Part of a small language model's weights.
Size: 26 layers, width 256, vocabulary 2048, 27.3M parameters.
Architecture: RMSNorm before each block, tied embeddings, paired heads.
Each number is 200 + 20 x the weight over its row's rms, rounded and kept within 0 to 999. Layers, rows and columns count from 0. The size before them is the row's rms in percent of the matrix's.

# layer 17 MLP down (transposed), 1024x256, rms 0.0611, rows 193-247, columns 0-63
100,191,190,202,192,236,236,224,184,239,183,213,220,218,226,170,194,187,176,178,213,241,190,214,201,180,247,191,227,189,215,195,176,191,211,209,214,219,199,175,221,193,247,213,201,171,170,180,169,196,198,188,174,205,211,189,213,213,198,216,223,221,220,185,190
111,201,184,200,221,208,164,169,230,217,188,207,209,196,206,212,238,201,224,186,187,226,209,223,173,202,196,198,195,192,194,186,183,185,237,238,162,228,193,198,152,185,178,208,198,244,186,161,180,180,160,214,183,231,217,216,200,212,241,216,195,247,190,212,183
101,181,222,187,167,223,182,177,216,224,206,212,201,169,201,233,206,182,159,194,171,205,176,175,208,218,189,196,182,188,169,195,224,191,206,173,166,222,209,180,189,204,183,176,213,204,199,181,168,211,223,166,158,188,173,211,213,202,176,197,208,196,210,212,234
091,192,178,202,221,212,194,162,231,191,245,210,154,204,208,147,216,216,174,183,228,188,244,224,216,197,210,200,224,218,195,172,194,208,211,231,182,197,199,199,169,196,176,207,199,200,207,218,233,224,194,222,211,185,212,204,188,189,187,178,216,210,210,210,212
103,169,171,179,178,191,218,195,217,215,172,199,169,201,205,232,214,174,171,233,216,260,226,236,188,206,192,185,187,207,189,185,181,252,223,187,206,179,173,200,199,213,212,215,248,156,218,212,163,178,189,196,183,179,197,190,206,193,215,173,200,191,211,203,206
096,195,221,171,186,179,205,193,190,211,179,239,184,209,185,195,185,221,202,172,205,223,219,228,258,212,193,202,191,189,208,219,203,165,181,184,212,191,182,185,183,219,202,179,191,176,186,223,198,162,212,163,187,198,215,209,200,201,185,199,221,202,231,176,206
094,208,208,216,194,179,223,167,186,167,199,217,192,182,234,195,188,181,208,151,177,184,222,194,195,233,185,191,182,187,182,197,195,194,206,225,215,191,176,195,177,180,204,204,188,214,225,217,227,198,221,223,213,199,214,195,202,216,208,167,174,239,218,217,202
093,237,153,206,183,240,215,228,203,206,197,200,182,181,198,242,231,229,182,233,180,198,203,217,166,165,201,192,219,178,233,225,201,204,168,191,208,218,215,175,167,188,206,182,229,214,193,195,147,216,216,180,197,193,200,189,177,177,203,195,230,201,220,223,167
096,164,229,189,181,191,191,213,205,183,208,164,235,207,240,203,195,212,240,201,202,196,185,170,225,196,177,205,228,175,188,182,189,209,189,188,217,183,228,170,222,160,221,214,217,224,210,199,181,192,197,208,189,162,182,220,205,195,188,204,160,193,221,180,218
094,208,171,198,237,174,230,211,195,213,206,226,216,203,214,220,216,214,204,175,192,185,222,225,224,199,219,183,201,183,192,229,187,206,168,231,211,214,203,201,170,189,218,203,197,228,242,215,176,220,198,238,198,178,222,188,181,210,223,214,201,185,231,208,181
105,207,205,206,191,220,190,176,171,178,196,190,186,199,211,206,231,233,203,199,202,231,183,191,241,148,195,201,211,199,198,206,203,218,225,196,196,179,178,217,206,204,190,216,246,166,230,204,180,160,172,188,204,164,151,206,233,188,205,143,227,202,226,191,215
094,209,195,232,208,197,207,173,199,184,189,178,184,179,223,215,195,179,190,237,221,192,173,201,229,193,196,203,185,209,182,211,205,210,161,188,200,228,221,189,195,203,164,167,188,212,165,194,217,158,226,170,215,204,207,226,184,219,189,222,243,236,200,185,184
103,203,198,176,250,199,205,214,178,211,201,188,210,209,192,179,209,167,170,179,196,184,186,222,227,205,213,198,195,161,203,176,198,216,161,206,184,214,154,191,235,208,204,216,220,187,167,176,222,158,176,202,189,217,227,198,230,196,228,193,228,185,203,225,179
101,180,241,184,231,209,228,201,234,178,215,229,188,180,168,195,158,167,204,195,210,199,192,210,219,196,219,208,200,196,212,212,221,202,218,228,194,192,176,198,194,206,169,221,203,169,241,243,191,204,205,158,214,222,168,190,212,144,180,192,178,221,187,188,181
108,216,218,198,196,208,217,203,189,219,202,203,203,214,188,187,238,177,241,181,196,216,205,151,191,205,184,228,189,181,169,220,180,188,190,179,194,176,214,174,218,180,214,179,222,218,202,211,175,202,191,209,212,200,188,210,185,172,189,185,223,215,187,207,154
094,185,204,231,219,216,212,191,239,173,240,213,178,154,181,177,176,171,180,184,217,195,180,185,215,225,174,205,212,213,200,173,202,238,192,167,229,213,219,207,196,207,189,227,223,183,154,232,191,203,228,227,189,218,191,186,168,194,182,167,187,179,196,180,149
100,185,173,225,191,203,221,190,212,173,206,185,166,230,213,224,210,218,189,189,190,188,234,218,171,160,215,172,169,205,155,194,192,210,245,192,192,221,220,216,228,176,188,225,219,219,200,209,208,177,184,202,226,216,198,191,208,223,201,196,190,165,205,239,205
104,192,201,213,181,231,193,234,200,177,227,202,183,165,188,198,249,231,212,182,205,198,226,225,174,226,175,198,215,205,185,236,198,201,199,187,189,179,192,200,209,204,202,195,232,191,209,198,216,229,207,178,190,166,211,170,206,177,207,179,199,200,190,228,242
101,222,171,186,170,177,229,200,173,182,205,175,188,230,206,201,258,213,197,251,191,197,194,214,195,212,181,192,211,233,200,197,181,251,212,182,220,169,215,198,182,198,219,173,198,231,231,206,211,182,212,198,229,182,228,217,190,172,202,171,217,212,198,182,225
094,186,219,199,192,197,187,200,180,237,171,198,184,252,212,196,207,177,199,185,164,225,178,180,192,200,218,224,208,201,175,202,182,208,153,223,183,198,228,219,171,217,188,167,200,210,217,227,216,204,181,166,186,231,202,225,187,167,206,211,200,187,175,190,165
102,240,188,227,177,217,194,181,206,223,188,201,204,192,240,177,182,225,181,224,185,189,237,211,195,231,181,193,220,216,225,190,192,206,202,227,211,158,235,188,195,195,226,162,163,207,188,182,159,213,218,192,212,193,178,206,194,209,202,230,206,161,193,199,252
097,197,245,186,208,216,225,205,233,247,189,223,159,185,197,171,219,216,242,202,243,197,230,240,216,188,234,201,176,205,189,214,223,209,210,194,194,216,190,179,229,201,217,227,195,182,222,187,211,188,201,165,197,215,190,214,222,220,210,194,219,176,219,225,191
103,193,190,225,183,209,217,205,159,206,180,191,217,211,187,187,223,220,221,185,169,170,146,187,205,195,207,196,193,203,224,210,184,196,223,195,210,220,214,217,181,215,233,190,212,175,193,177,176,177,189,243,205,180,218,190,165,211,198,202,205,189,190,169,217
103,218,195,174,229,173,218,211,208,198,195,158,186,207,198,235,220,204,184,203,201,190,246,220,220,185,205,219,220,189,201,185,185,203,235,202,204,232,237,206,196,153,207,210,180,218,200,224,216,192,175,201,236,193,133,235,229,216,189,179,191,185,173,214,192
092,202,229,191,245,231,225,242,205,182,221,172,196,197,193,208,208,207,213,196,187,209,202,191,164,197,174,208,201,200,178,216,199,225,196,183,233,187,238,162,213,221,221,172,191,163,175,180,192,221,232,189,219,168,189,177,191,167,208,220,209,218,208,195,205
101,217,187,201,199,208,172,205,224,165,202,192,209,208,184,193,219,249,191,214,191,194,176,169,225,204,164,184,193,188,219,209,190,195,197,180,213,169,228,198,197,213,211,193,171,176,209,184,214,235,204,208,193,181,178,188,223,185,197,187,220,206,185,212,203
095,231,214,193,202,198,205,201,182,191,178,227,178,204,216,207,204,204,202,206,171,177,241,242,227,199,207,181,186,202,185,236,220,218,227,207,209,214,185,181,203,188,217,221,225,211,233,176,200,211,219,197,164,211,188,219,191,206,169,177,200,228,188,180,212
099,216,165,184,175,212,221,177,173,203,200,205,217,173,153,155,186,180,187,202,189,217,206,194,194,219,207,200,206,229,207,181,214,243,209,177,179,233,179,218,200,203,193,202,195,187,223,200,190,210,165,230,192,228,220,180,210,197,168,193,182,220,199,196,185
108,230,232,201,216,188,192,216,195,229,162,185,190,202,176,199,212,174,184,187,166,209,220,217,193,167,191,213,170,187,200,205,201,199,204,212,200,188,166,233,200,199,203,199,156,218,160,154,232,211,199,156,224,196,206,205,154,216,231,197,192,213,217,204,175
110,224,213,195,170,201,211,187,177,214,208,200,193,208,210,199,210,204,179,155,199,228,210,220,169,200,203,213,189,186,191,231,222,181,152,207,231,211,168,212,165,210,182,185,169,177,204,210,186,204,214,191,182,230,214,214,247,181,217,228,196,199,206,196,165
100,213,203,225,211,184,193,211,183,205,199,188,194,161,181,209,159,232,190,235,155,190,235,190,188,223,223,203,211,180,176,221,176,169,197,211,186,189,215,173,217,195,210,212,204,178,171,242,187,214,200,205,186,213,217,201,195,198,203,196,212,204,212,200,209
100,194,206,194,196,196,179,153,240,239,191,203,214,219,168,216,185,218,185,187,227,195,220,184,159,197,208,193,240,200,203,197,201,229,199,189,206,196,215,199,154,209,220,214,195,223,241,194,212,200,184,180,199,206,185,226,193,201,191,241,191,221,194,206,227
108,215,194,210,193,216,180,213,213,214,213,208,254,190,208,192,182,208,189,208,227,215,202,200,201,192,193,200,200,203,221,187,162,188,186,184,194,216,193,220,187,203,195,182,197,178,212,169,161,183,166,196,173,210,186,173,195,186,165,204,197,195,197,189,184
105,213,186,196,197,193,185,215,187,171,197,202,224,182,201,206,203,231,194,196,205,188,166,178,181,222,216,223,200,171,189,191,207,207,155,156,182,178,208,196,191,197,194,197,190,216,203,175,193,201,175,198,166,209,198,205,173,238,195,185,202,177,190,194,208
101,182,172,193,215,237,179,216,217,203,192,196,212,217,183,207,199,181,216,186,186,210,189,210,171,218,184,213,203,220,177,182,225,200,221,208,202,171,216,194,181,206,230,220,211,213,172,247,181,200,194,203,162,198,187,167,233,203,175,158,203,207,167,208,178
101,227,198,158,213,173,206,215,221,210,180,228,205,203,207,181,219,209,214,186,193,178,218,199,196,181,227,194,197,194,238,206,204,204,174,190,212,222,175,212,196,187,168,210,163,215,169,236,171,185,205,191,207,206,191,203,194,226,180,202,160,189,193,242,174
104,196,176,173,229,225,179,173,215,186,221,188,207,176,214,195,221,177,235,218,192,251,189,216,192,242,172,191,190,178,230,214,200,183,207,197,223,200,200,210,203,190,181,224,212,188,228,227,221,232,190,164,171,172,196,190,188,212,225,159,226,210,187,218,203
103,204,206,196,188,189,190,201,195,197,198,180,221,211,186,179,188,196,184,183,191,194,192,175,211,160,191,235,201,185,197,202,211,215,243,186,181,189,232,176,193,190,206,222,208,176,181,199,180,223,222,211,206,237,225,218,151,184,208,249,171,200,208,203,186
102,217,194,212,212,201,153,227,227,193,175,191,195,224,188,237,220,198,172,228,177,202,203,180,202,220,176,191,194,220,211,203,194,161,209,205,195,205,204,245,203,202,213,217,215,226,205,216,214,183,171,208,225,159,182,193,191,226,204,171,214,179,187,206,177
103,186,169,194,166,220,195,165,232,194,208,198,178,162,217,174,180,228,233,221,206,199,187,214,230,210,172,201,212,224,200,222,203,188,215,239,246,216,197,183,189,164,178,205,224,196,227,203,206,241,205,174,194,215,196,222,168,204,216,241,187,218,186,210,175
099,233,253,235,206,177,178,199,227,227,200,207,195,190,173,197,182,230,181,218,220,212,178,193,197,221,220,184,212,219,191,193,191,135,223,245,185,189,203,201,174,198,187,179,188,228,208,194,180,200,167,202,177,237,199,190,195,192,193,223,196,177,204,192,168
101,192,187,180,225,202,245,204,178,165,190,211,194,165,215,208,203,195,190,210,182,202,210,231,198,162,172,190,188,210,224,215,168,176,229,254,245,200,254,182,175,200,197,217,161,234,198,205,209,174,189,192,184,205,158,198,182,178,208,216,170,195,190,190,193
099,185,192,211,227,167,215,188,191,165,207,233,215,179,237,219,238,204,227,201,224,179,189,185,218,198,245,188,204,190,216,230,221,208,182,209,195,231,177,191,186,180,181,184,184,193,192,213,182,205,185,208,198,173,207,145,230,222,211,186,219,202,191,201,174
100,184,197,237,180,202,190,182,186,212,219,180,190,184,206,226,241,177,191,206,175,229,232,182,189,189,195,216,200,207,187,183,168,195,183,202,199,195,242,212,201,223,179,245,208,199,220,231,194,232,176,196,165,228,214,230,176,196,219,214,166,208,183,169,173
099,213,205,162,203,191,192,240,184,235,196,190,203,191,188,201,221,202,166,202,169,189,222,213,185,179,158,188,209,210,180,178,227,202,162,163,201,199,213,174,199,226,268,204,204,215,199,236,207,203,206,181,167,223,209,193,180,138,199,188,198,173,214,190,221
100,192,223,189,160,218,209,196,181,163,260,178,191,179,199,162,238,201,200,206,231,206,221,226,178,187,208,186,199,196,168,183,184,198,185,224,214,235,189,221,189,235,199,218,197,178,202,207,232,195,189,160,167,189,200,198,208,220,186,201,194,214,215,190,223
094,173,178,193,206,223,193,208,165,231,172,234,227,182,189,156,186,203,148,198,223,212,203,179,218,187,204,241,205,239,228,213,173,164,224,169,180,175,159,195,167,187,217,199,191,153,202,200,218,199,199,237,224,193,220,216,177,187,179,216,235,193,189,179,184
099,190,206,254,181,203,203,192,236,211,216,227,212,182,226,199,196,211,194,213,208,202,173,192,174,182,199,188,237,226,203,175,209,198,188,187,208,199,225,212,203,211,207,201,198,244,224,186,192,200,175,211,208,224,179,255,215,216,210,204,229,175,214,204,196
100,183,186,235,187,212,201,225,207,167,193,167,186,162,196,208,186,204,172,207,189,173,206,188,219,199,186,172,176,188,228,195,207,194,208,222,183,231,215,219,177,225,164,158,216,230,217,192,178,189,225,198,183,212,213,225,220,214,195,212,210,197,205,189,199
094,220,224,207,207,230,207,212,218,188,183,191,206,183,193,206,192,215,175,205,226,264,214,198,211,204,201,152,217,176,196,203,209,196,200,170,196,187,198,178,205,194,203,211,191,183,184,176,203,233,192,200,171,172,194,187,197,201,232,160,191,197,196,199,209
096,216,238,203,199,198,199,166,186,195,213,204,225,220,201,236,189,182,166,201,199,164,178,189,192,208,204,237,241,171,204,201,235,170,201,221,205,214,211,203,193,234,206,197,220,215,228,195,194,190,207,181,237,195,201,211,223,200,166,224,157,195,228,178,225
101,157,216,195,160,200,178,221,214,195,193,209,208,206,224,225,199,184,203,223,198,204,199,180,199,202,209,212,175,147,186,224,183,242,184,196,198,218,214,204,214,177,180,198,171,237,234,203,221,197,196,217,180,201,195,234,176,207,215,179,200,232,192,188,200
097,215,191,159,185,219,212,196,206,215,178,207,231,223,222,199,212,216,210,176,170,165,196,175,225,196,204,194,200,185,195,188,210,176,186,231,196,203,174,204,201,199,204,223,174,177,191,185,170,196,208,206,201,175,198,233,214,213,182,204,177,179,222,183,205
098,181,182,188,212,177,165,212,193,239,164,187,161,198,226,240,206,206,210,171,193,209,218,164,220,200,169,192,209,186,201,189,193,220,209,189,180,208,222,217,191,222,177,238,212,187,232,222,179,201,202,197,223,175,201,218,164,227,195,196,196,190,166,183,214
097,184,227,182,170,187,202,170,194,172,183,235,194,194,215,189,200,179,172,192,217,208,230,175,195,179,176,233,225,217,213,204,190,197,191,193,219,195,213,217,199,213,204,203,187,204,235,198,205,222,201,204,230,190,187,200,204,215,235,182,206,216,224,235,185
# layer 17 MLP up, 1024x256, rms 0.061, rows 194-247, columns 0-63
110,160,160,188,240,170,200,214,192,208,197,214,194,201,181,176,187,194,183,155,164,201,210,229,161,154,222,234,203,190,187,193,207,176,184,181,203,203,220,204,179,181,176,183,233,215,219,165,169,177,219,213,191,186,209,208,205,234,187,220,217,236,211,213,193
099,192,162,204,195,194,230,168,152,212,201,150,211,168,212,179,189,216,192,222,224,198,173,183,185,183,212,208,189,190,197,205,229,160,221,207,186,184,204,226,157,185,220,214,226,192,211,190,229,182,201,188,231,203,191,221,217,192,199,229,221,206,189,205,196
090,189,225,205,195,204,189,161,166,219,199,195,259,200,207,207,182,213,245,208,186,199,193,232,192,209,174,227,211,159,171,175,204,239,211,168,209,196,215,178,169,222,194,188,214,191,199,171,158,171,196,196,205,185,182,180,172,235,209,231,189,219,207,238,224
102,181,195,180,196,203,175,212,206,162,215,231,232,181,191,206,208,187,207,177,192,182,163,164,187,197,231,203,217,200,187,171,222,191,225,171,198,195,202,220,239,224,189,157,182,207,191,200,209,190,194,175,216,233,166,213,197,210,207,212,203,239,190,204,195
092,216,193,221,216,220,215,160,184,228,199,144,204,199,214,200,207,202,185,187,222,182,197,183,217,190,182,211,199,223,183,176,186,197,192,177,197,193,212,197,212,185,184,202,230,230,234,198,187,207,183,226,215,178,197,188,189,238,213,197,209,202,192,188,209
095,185,235,184,219,189,188,231,173,219,218,160,196,214,202,198,208,192,209,219,216,156,195,171,194,226,229,223,215,193,186,214,179,238,193,202,174,187,210,239,192,199,190,169,190,217,210,216,189,219,201,177,203,210,188,206,196,210,184,211,221,196,183,194,204
094,170,231,165,234,193,182,201,241,202,202,227,205,247,209,178,191,209,199,158,219,186,175,175,188,219,159,175,214,193,187,191,240,217,269,212,209,177,165,213,193,220,182,212,207,219,207,228,204,203,211,194,229,219,158,188,222,213,214,181,206,201,184,190,210
096,220,202,191,223,206,236,189,196,222,189,199,159,180,161,192,215,215,200,202,225,214,232,228,176,190,234,227,217,196,214,256,204,210,209,207,182,207,168,230,175,197,161,207,181,198,170,187,218,190,196,225,182,251,187,199,201,190,189,172,225,234,186,219,210
095,202,234,207,226,195,188,184,191,196,228,161,190,191,206,219,207,226,232,211,234,191,225,181,190,193,221,232,219,181,159,176,199,205,210,203,173,163,192,206,234,163,188,154,223,181,138,194,192,203,203,192,228,204,197,184,187,192,168,205,221,227,206,199,203
104,216,188,197,183,184,187,183,194,201,181,220,195,232,199,193,229,220,192,180,190,185,201,188,180,204,205,221,180,211,176,216,192,224,187,193,215,201,197,208,228,198,176,155,187,173,188,217,194,193,203,168,210,191,219,197,195,193,208,220,204,212,242,216,222
097,201,214,203,180,165,191,204,201,231,185,235,200,184,214,208,208,202,202,188,197,189,182,203,198,195,191,205,207,175,179,201,209,217,180,180,213,172,182,224,205,226,207,218,203,183,225,189,227,234,228,191,170,173,191,221,198,187,188,168,174,188,192,189,243
102,181,208,196,196,182,198,188,190,186,224,217,229,173,201,177,219,191,193,192,214,180,195,200,206,184,221,197,241,200,208,214,202,205,217,179,205,231,184,182,181,227,161,197,193,182,221,175,200,209,206,191,194,170,198,170,191,203,193,159,205,260,242,241,214
100,192,175,173,231,177,204,173,186,191,191,170,220,219,214,186,186,183,194,202,233,209,195,206,195,206,158,186,184,188,209,203,186,214,239,208,191,228,182,235,160,176,200,192,161,195,206,180,219,210,216,184,220,212,199,196,224,199,204,181,228,220,219,229,216
109,194,186,208,232,211,199,190,248,176,211,188,183,158,197,204,190,172,189,222,200,193,198,208,171,212,212,209,208,214,194,183,222,215,198,171,197,201,204,183,215,212,192,240,197,194,215,208,195,221,205,185,205,223,223,195,209,210,213,223,195,221,213,214,192
092,223,211,220,207,187,186,193,208,206,191,207,222,210,195,194,205,220,220,187,235,181,185,180,180,188,191,258,195,191,200,178,214,211,244,221,145,186,175,196,209,219,201,207,191,209,220,170,224,187,200,171,204,215,145,195,214,252,214,195,205,219,221,223,209
104,189,207,162,181,208,223,191,189,222,210,206,218,232,181,202,186,236,208,185,206,200,238,182,187,204,229,199,192,177,180,201,197,197,158,169,199,214,201,188,219,203,212,210,170,200,236,188,180,254,195,178,179,210,217,171,235,196,208,191,204,198,160,247,208
101,211,167,222,215,194,198,202,163,236,214,214,182,201,178,198,193,221,206,191,217,191,182,216,169,179,201,234,210,245,203,208,224,195,177,192,204,186,207,232,199,202,183,162,202,186,171,244,197,183,242,156,207,173,189,180,225,197,229,177,200,188,220,215,188
103,181,236,184,193,194,191,184,187,196,199,215,183,203,196,217,206,197,172,154,199,224,205,238,178,172,172,236,196,197,209,191,241,219,194,197,208,224,197,197,158,200,207,214,221,221,199,201,208,198,217,207,180,192,221,204,223,163,204,196,178,208,225,182,219
095,177,182,209,213,156,203,205,191,188,201,237,197,197,161,242,232,240,200,198,220,195,199,203,191,226,206,201,191,194,190,222,208,189,210,227,189,200,169,192,175,185,217,210,151,203,220,161,210,194,203,202,185,184,197,171,196,202,180,202,204,186,179,214,216
104,165,220,193,210,191,188,158,179,197,188,179,222,203,214,190,206,205,202,190,187,215,186,197,196,196,181,230,199,227,181,249,205,200,227,177,199,190,186,219,210,198,223,212,196,197,214,199,217,186,187,177,202,201,206,204,211,234,206,176,215,200,186,213,183
097,200,179,238,202,188,196,197,189,165,186,178,141,204,175,246,197,192,200,212,178,182,181,166,198,187,163,198,203,192,215,217,203,186,203,214,212,187,236,195,211,170,211,216,198,252,199,175,198,199,226,214,216,192,176,215,181,213,162,193,223,223,180,190,190
103,207,194,183,249,210,184,208,209,232,194,242,191,166,215,208,216,175,258,181,200,229,235,174,201,202,200,214,202,230,232,205,214,188,201,192,205,202,211,218,207,162,185,195,183,200,180,203,210,208,189,210,204,200,199,204,215,190,203,207,184,188,221,180,202
100,205,214,200,199,200,208,192,196,189,200,210,212,169,207,188,212,226,200,143,199,201,165,204,174,200,163,169,195,214,214,229,200,206,197,224,198,156,210,200,223,207,203,171,202,196,166,190,188,186,210,192,187,211,207,203,198,211,211,194,208,209,211,174,194
090,211,214,200,180,172,210,190,160,199,151,194,210,212,209,175,203,218,203,158,183,168,219,204,201,198,198,223,201,202,173,183,200,226,191,208,180,191,166,193,204,156,166,199,170,191,174,190,222,194,220,225,223,201,194,236,216,215,188,174,181,202,192,173,158
098,210,209,201,209,196,223,192,202,215,201,242,171,194,195,207,170,198,199,183,201,208,204,180,183,199,226,190,202,178,201,202,231,217,190,191,231,231,191,211,202,196,228,175,236,219,181,213,188,234,202,175,188,231,179,170,219,168,186,198,164,201,206,187,206
090,173,176,174,222,174,168,190,199,206,202,163,191,206,162,207,216,214,217,161,211,194,238,170,196,208,211,213,245,213,247,208,182,203,224,183,168,219,204,223,158,204,212,228,215,196,163,195,175,190,207,226,203,179,224,226,204,200,204,190,203,194,203,224,198
101,181,221,200,208,207,199,189,175,172,188,218,169,203,171,215,201,202,215,217,211,183,196,180,196,183,242,202,224,208,201,225,190,232,197,155,252,170,172,181,153,173,147,212,191,173,198,198,238,194,216,190,219,201,202,177,198,203,202,197,196,231,181,217,226
105,162,201,187,198,169,175,199,229,186,187,206,207,178,217,205,212,179,199,182,244,166,176,212,178,196,197,183,188,215,242,163,212,222,214,227,190,211,188,197,171,188,198,212,220,180,209,203,186,213,223,177,201,204,239,192,216,219,223,207,223,227,224,203,228
112,166,213,250,199,186,234,148,235,248,196,195,210,190,179,225,197,179,216,218,206,195,198,200,191,160,208,191,217,204,224,206,212,205,227,201,180,196,225,202,191,197,201,220,219,188,219,172,189,209,237,224,211,214,222,163,179,199,179,176,216,203,206,217,203
098,184,203,181,210,182,209,213,251,175,197,201,225,207,246,173,212,182,217,163,209,213,203,183,185,228,186,226,190,268,251,215,217,216,229,230,208,178,166,210,186,205,171,148,222,196,181,210,213,214,208,192,238,202,188,187,233,232,214,196,196,192,201,208,193
099,183,194,193,197,183,164,212,194,206,203,170,241,232,213,206,206,226,220,183,215,175,203,214,189,166,253,210,188,176,195,213,178,190,239,181,210,202,205,212,172,180,203,180,187,180,204,182,193,197,202,205,201,201,186,167,182,195,213,191,181,238,229,201,213
107,220,182,189,228,203,178,184,184,219,217,199,178,216,196,173,207,210,205,176,217,227,216,160,185,184,213,177,207,173,177,186,202,183,197,164,217,203,195,223,223,211,187,188,186,202,178,219,183,207,213,209,207,224,211,243,188,239,192,186,223,227,181,216,227
104,202,170,176,238,214,218,168,233,198,236,181,201,191,166,211,224,197,190,194,177,182,227,190,194,168,189,200,183,208,192,209,203,214,219,224,200,207,159,215,194,197,178,179,213,178,198,189,202,201,230,233,216,207,178,181,191,164,197,217,200,204,223,188,190
100,199,217,215,192,179,220,202,187,206,184,188,219,224,169,180,186,212,189,204,223,187,216,189,192,198,226,218,163,209,230,216,220,193,181,172,201,237,214,214,225,194,197,214,197,213,181,184,187,221,214,171,223,204,182,195,181,200,244,238,212,197,224,200,183
099,176,167,171,193,166,210,208,214,183,184,193,185,206,189,214,158,212,173,178,224,199,212,219,173,207,179,223,202,222,178,207,181,176,149,181,213,184,244,218,164,212,227,206,211,193,194,222,174,188,233,197,195,209,201,211,227,215,154,198,228,211,187,173,190
104,193,198,193,192,222,234,189,206,234,192,191,162,224,175,231,198,209,173,181,194,178,218,228,191,206,218,228,213,213,195,202,184,198,191,165,169,182,220,234,164,221,151,202,208,245,154,180,188,215,214,217,207,209,217,206,175,223,190,232,217,211,230,206,191
105,191,205,211,214,201,201,211,209,170,192,180,189,190,201,197,201,204,201,196,260,216,194,196,210,211,188,223,221,181,169,183,189,187,204,169,170,217,209,249,195,219,192,179,214,249,155,187,215,217,216,158,172,164,163,197,172,183,202,221,192,241,186,194,199
103,200,234,178,215,226,223,200,209,203,208,180,220,182,231,165,216,201,237,168,188,206,222,222,199,203,202,216,207,197,167,183,200,182,180,208,172,189,208,215,176,216,214,195,193,198,175,167,222,210,209,198,208,191,186,234,204,218,197,190,236,218,231,180,226
105,185,198,193,209,178,178,227,217,218,157,189,218,195,220,196,206,210,203,178,227,196,215,193,191,218,198,238,202,228,197,216,208,213,225,204,218,195,189,248,164,225,189,237,189,200,186,189,168,202,230,222,215,203,184,197,172,211,197,184,224,252,204,206,194
097,161,148,187,177,164,210,224,170,191,171,205,227,216,183,169,209,164,197,192,230,185,236,184,201,198,209,204,199,205,198,174,224,209,170,194,209,186,208,225,179,199,225,211,201,177,194,214,203,222,215,191,190,180,186,231,188,212,217,181,190,195,216,230,160
102,231,170,196,195,200,202,218,204,201,188,193,231,179,190,166,201,202,211,190,234,188,198,230,209,197,193,214,234,198,192,203,197,217,194,178,230,221,210,203,218,206,219,213,217,201,195,180,180,264,199,157,170,200,197,210,209,215,161,226,166,220,170,224,205
099,210,205,221,164,216,204,167,176,213,219,192,209,222,165,183,193,193,223,179,170,172,209,171,193,204,202,222,188,206,227,182,194,190,216,177,202,165,192,198,211,201,215,172,221,221,220,193,227,198,215,204,183,194,198,196,190,197,201,221,210,233,251,189,202
101,196,219,211,180,203,177,189,185,234,150,180,179,202,223,150,219,208,188,192,185,193,207,218,178,207,197,200,237,198,164,255,234,210,209,177,229,190,164,174,228,180,180,199,199,207,124,225,204,202,205,205,190,200,187,238,167,210,206,199,255,187,190,190,217
098,211,176,206,210,217,186,182,200,195,191,203,240,209,209,218,182,180,185,199,234,200,251,162,182,202,201,200,187,200,216,256,197,198,169,164,208,171,165,231,205,161,230,206,206,212,227,193,221,200,211,207,219,182,218,199,218,221,217,180,223,196,183,201,221
098,191,214,207,221,219,185,198,190,214,203,191,200,187,184,246,190,197,234,189,188,215,193,200,153,198,263,243,168,201,207,207,214,229,192,203,176,197,202,184,205,211,176,233,183,187,207,184,173,204,196,209,221,207,205,193,131,219,206,201,204,201,232,220,237
093,202,234,210,205,185,209,204,238,178,220,196,200,200,221,238,188,188,227,213,214,212,200,184,180,184,206,182,225,199,214,208,218,191,180,225,208,226,234,193,235,238,187,194,208,211,197,208,155,256,215,163,174,217,177,220,186,224,216,220,187,207,215,173,223
098,207,168,170,217,195,177,203,191,217,205,190,169,201,168,191,206,191,224,177,204,207,232,203,182,162,207,202,204,202,168,197,222,181,190,167,234,204,181,192,203,197,202,230,195,206,177,219,209,207,210,197,177,167,208,175,224,187,203,156,219,202,200,217,205
101,170,190,174,197,199,178,194,200,176,199,245,226,201,201,178,204,210,183,166,226,197,189,207,205,196,211,226,196,176,181,205,201,207,212,186,235,201,190,202,221,193,204,170,189,238,203,213,186,198,186,179,183,198,213,170,189,193,206,227,219,219,228,204,221
093,225,198,161,200,215,189,192,189,196,208,214,180,230,213,193,187,215,214,203,200,158,180,194,204,169,226,214,219,196,196,249,212,211,230,194,232,199,198,198,185,206,189,196,173,197,200,199,157,207,222,204,253,231,217,215,203,172,181,268,195,206,190,206,162
093,163,197,216,202,193,199,213,237,183,201,211,202,177,193,166,186,199,232,177,192,177,204,227,169,154,170,138,183,228,174,216,225,243,224,176,231,177,179,179,198,215,212,202,170,203,178,175,204,195,185,202,184,223,183,238,191,206,229,187,234,209,175,219,207
100,212,228,159,186,171,214,219,206,225,158,221,213,201,193,180,205,191,207,184,185,189,231,168,204,190,183,192,213,190,210,211,214,193,226,155,204,226,195,191,211,200,211,182,226,216,162,235,210,234,235,195,199,169,192,175,213,172,202,169,200,174,234,217,190
096,222,203,222,186,199,201,221,214,190,211,200,172,206,207,186,169,227,216,209,193,211,179,215,181,186,184,194,200,194,158,198,189,216,207,252,178,174,194,197,185,227,212,153,196,228,199,205,186,224,219,207,168,173,247,196,189,226,215,195,244,198,179,245,184
097,207,206,188,211,181,195,191,200,187,201,184,213,196,193,222,173,217,206,225,207,206,182,216,199,199,228,204,209,198,190,249,209,184,189,207,232,206,247,226,194,219,205,227,210,225,175,164,222,205,205,212,192,187,212,197,188,225,201,235,179,201,200,221,176
097,223,159,190,230,182,223,190,186,226,188,193,208,234,232,196,214,222,217,203,237,201,194,225,199,180,228,223,199,210,203,208,220,244,185,187,213,238,186,204,210,216,165,183,200,183,173,208,207,194,206,216,189,146,234,213,191,201,169,196,207,216,213,219,176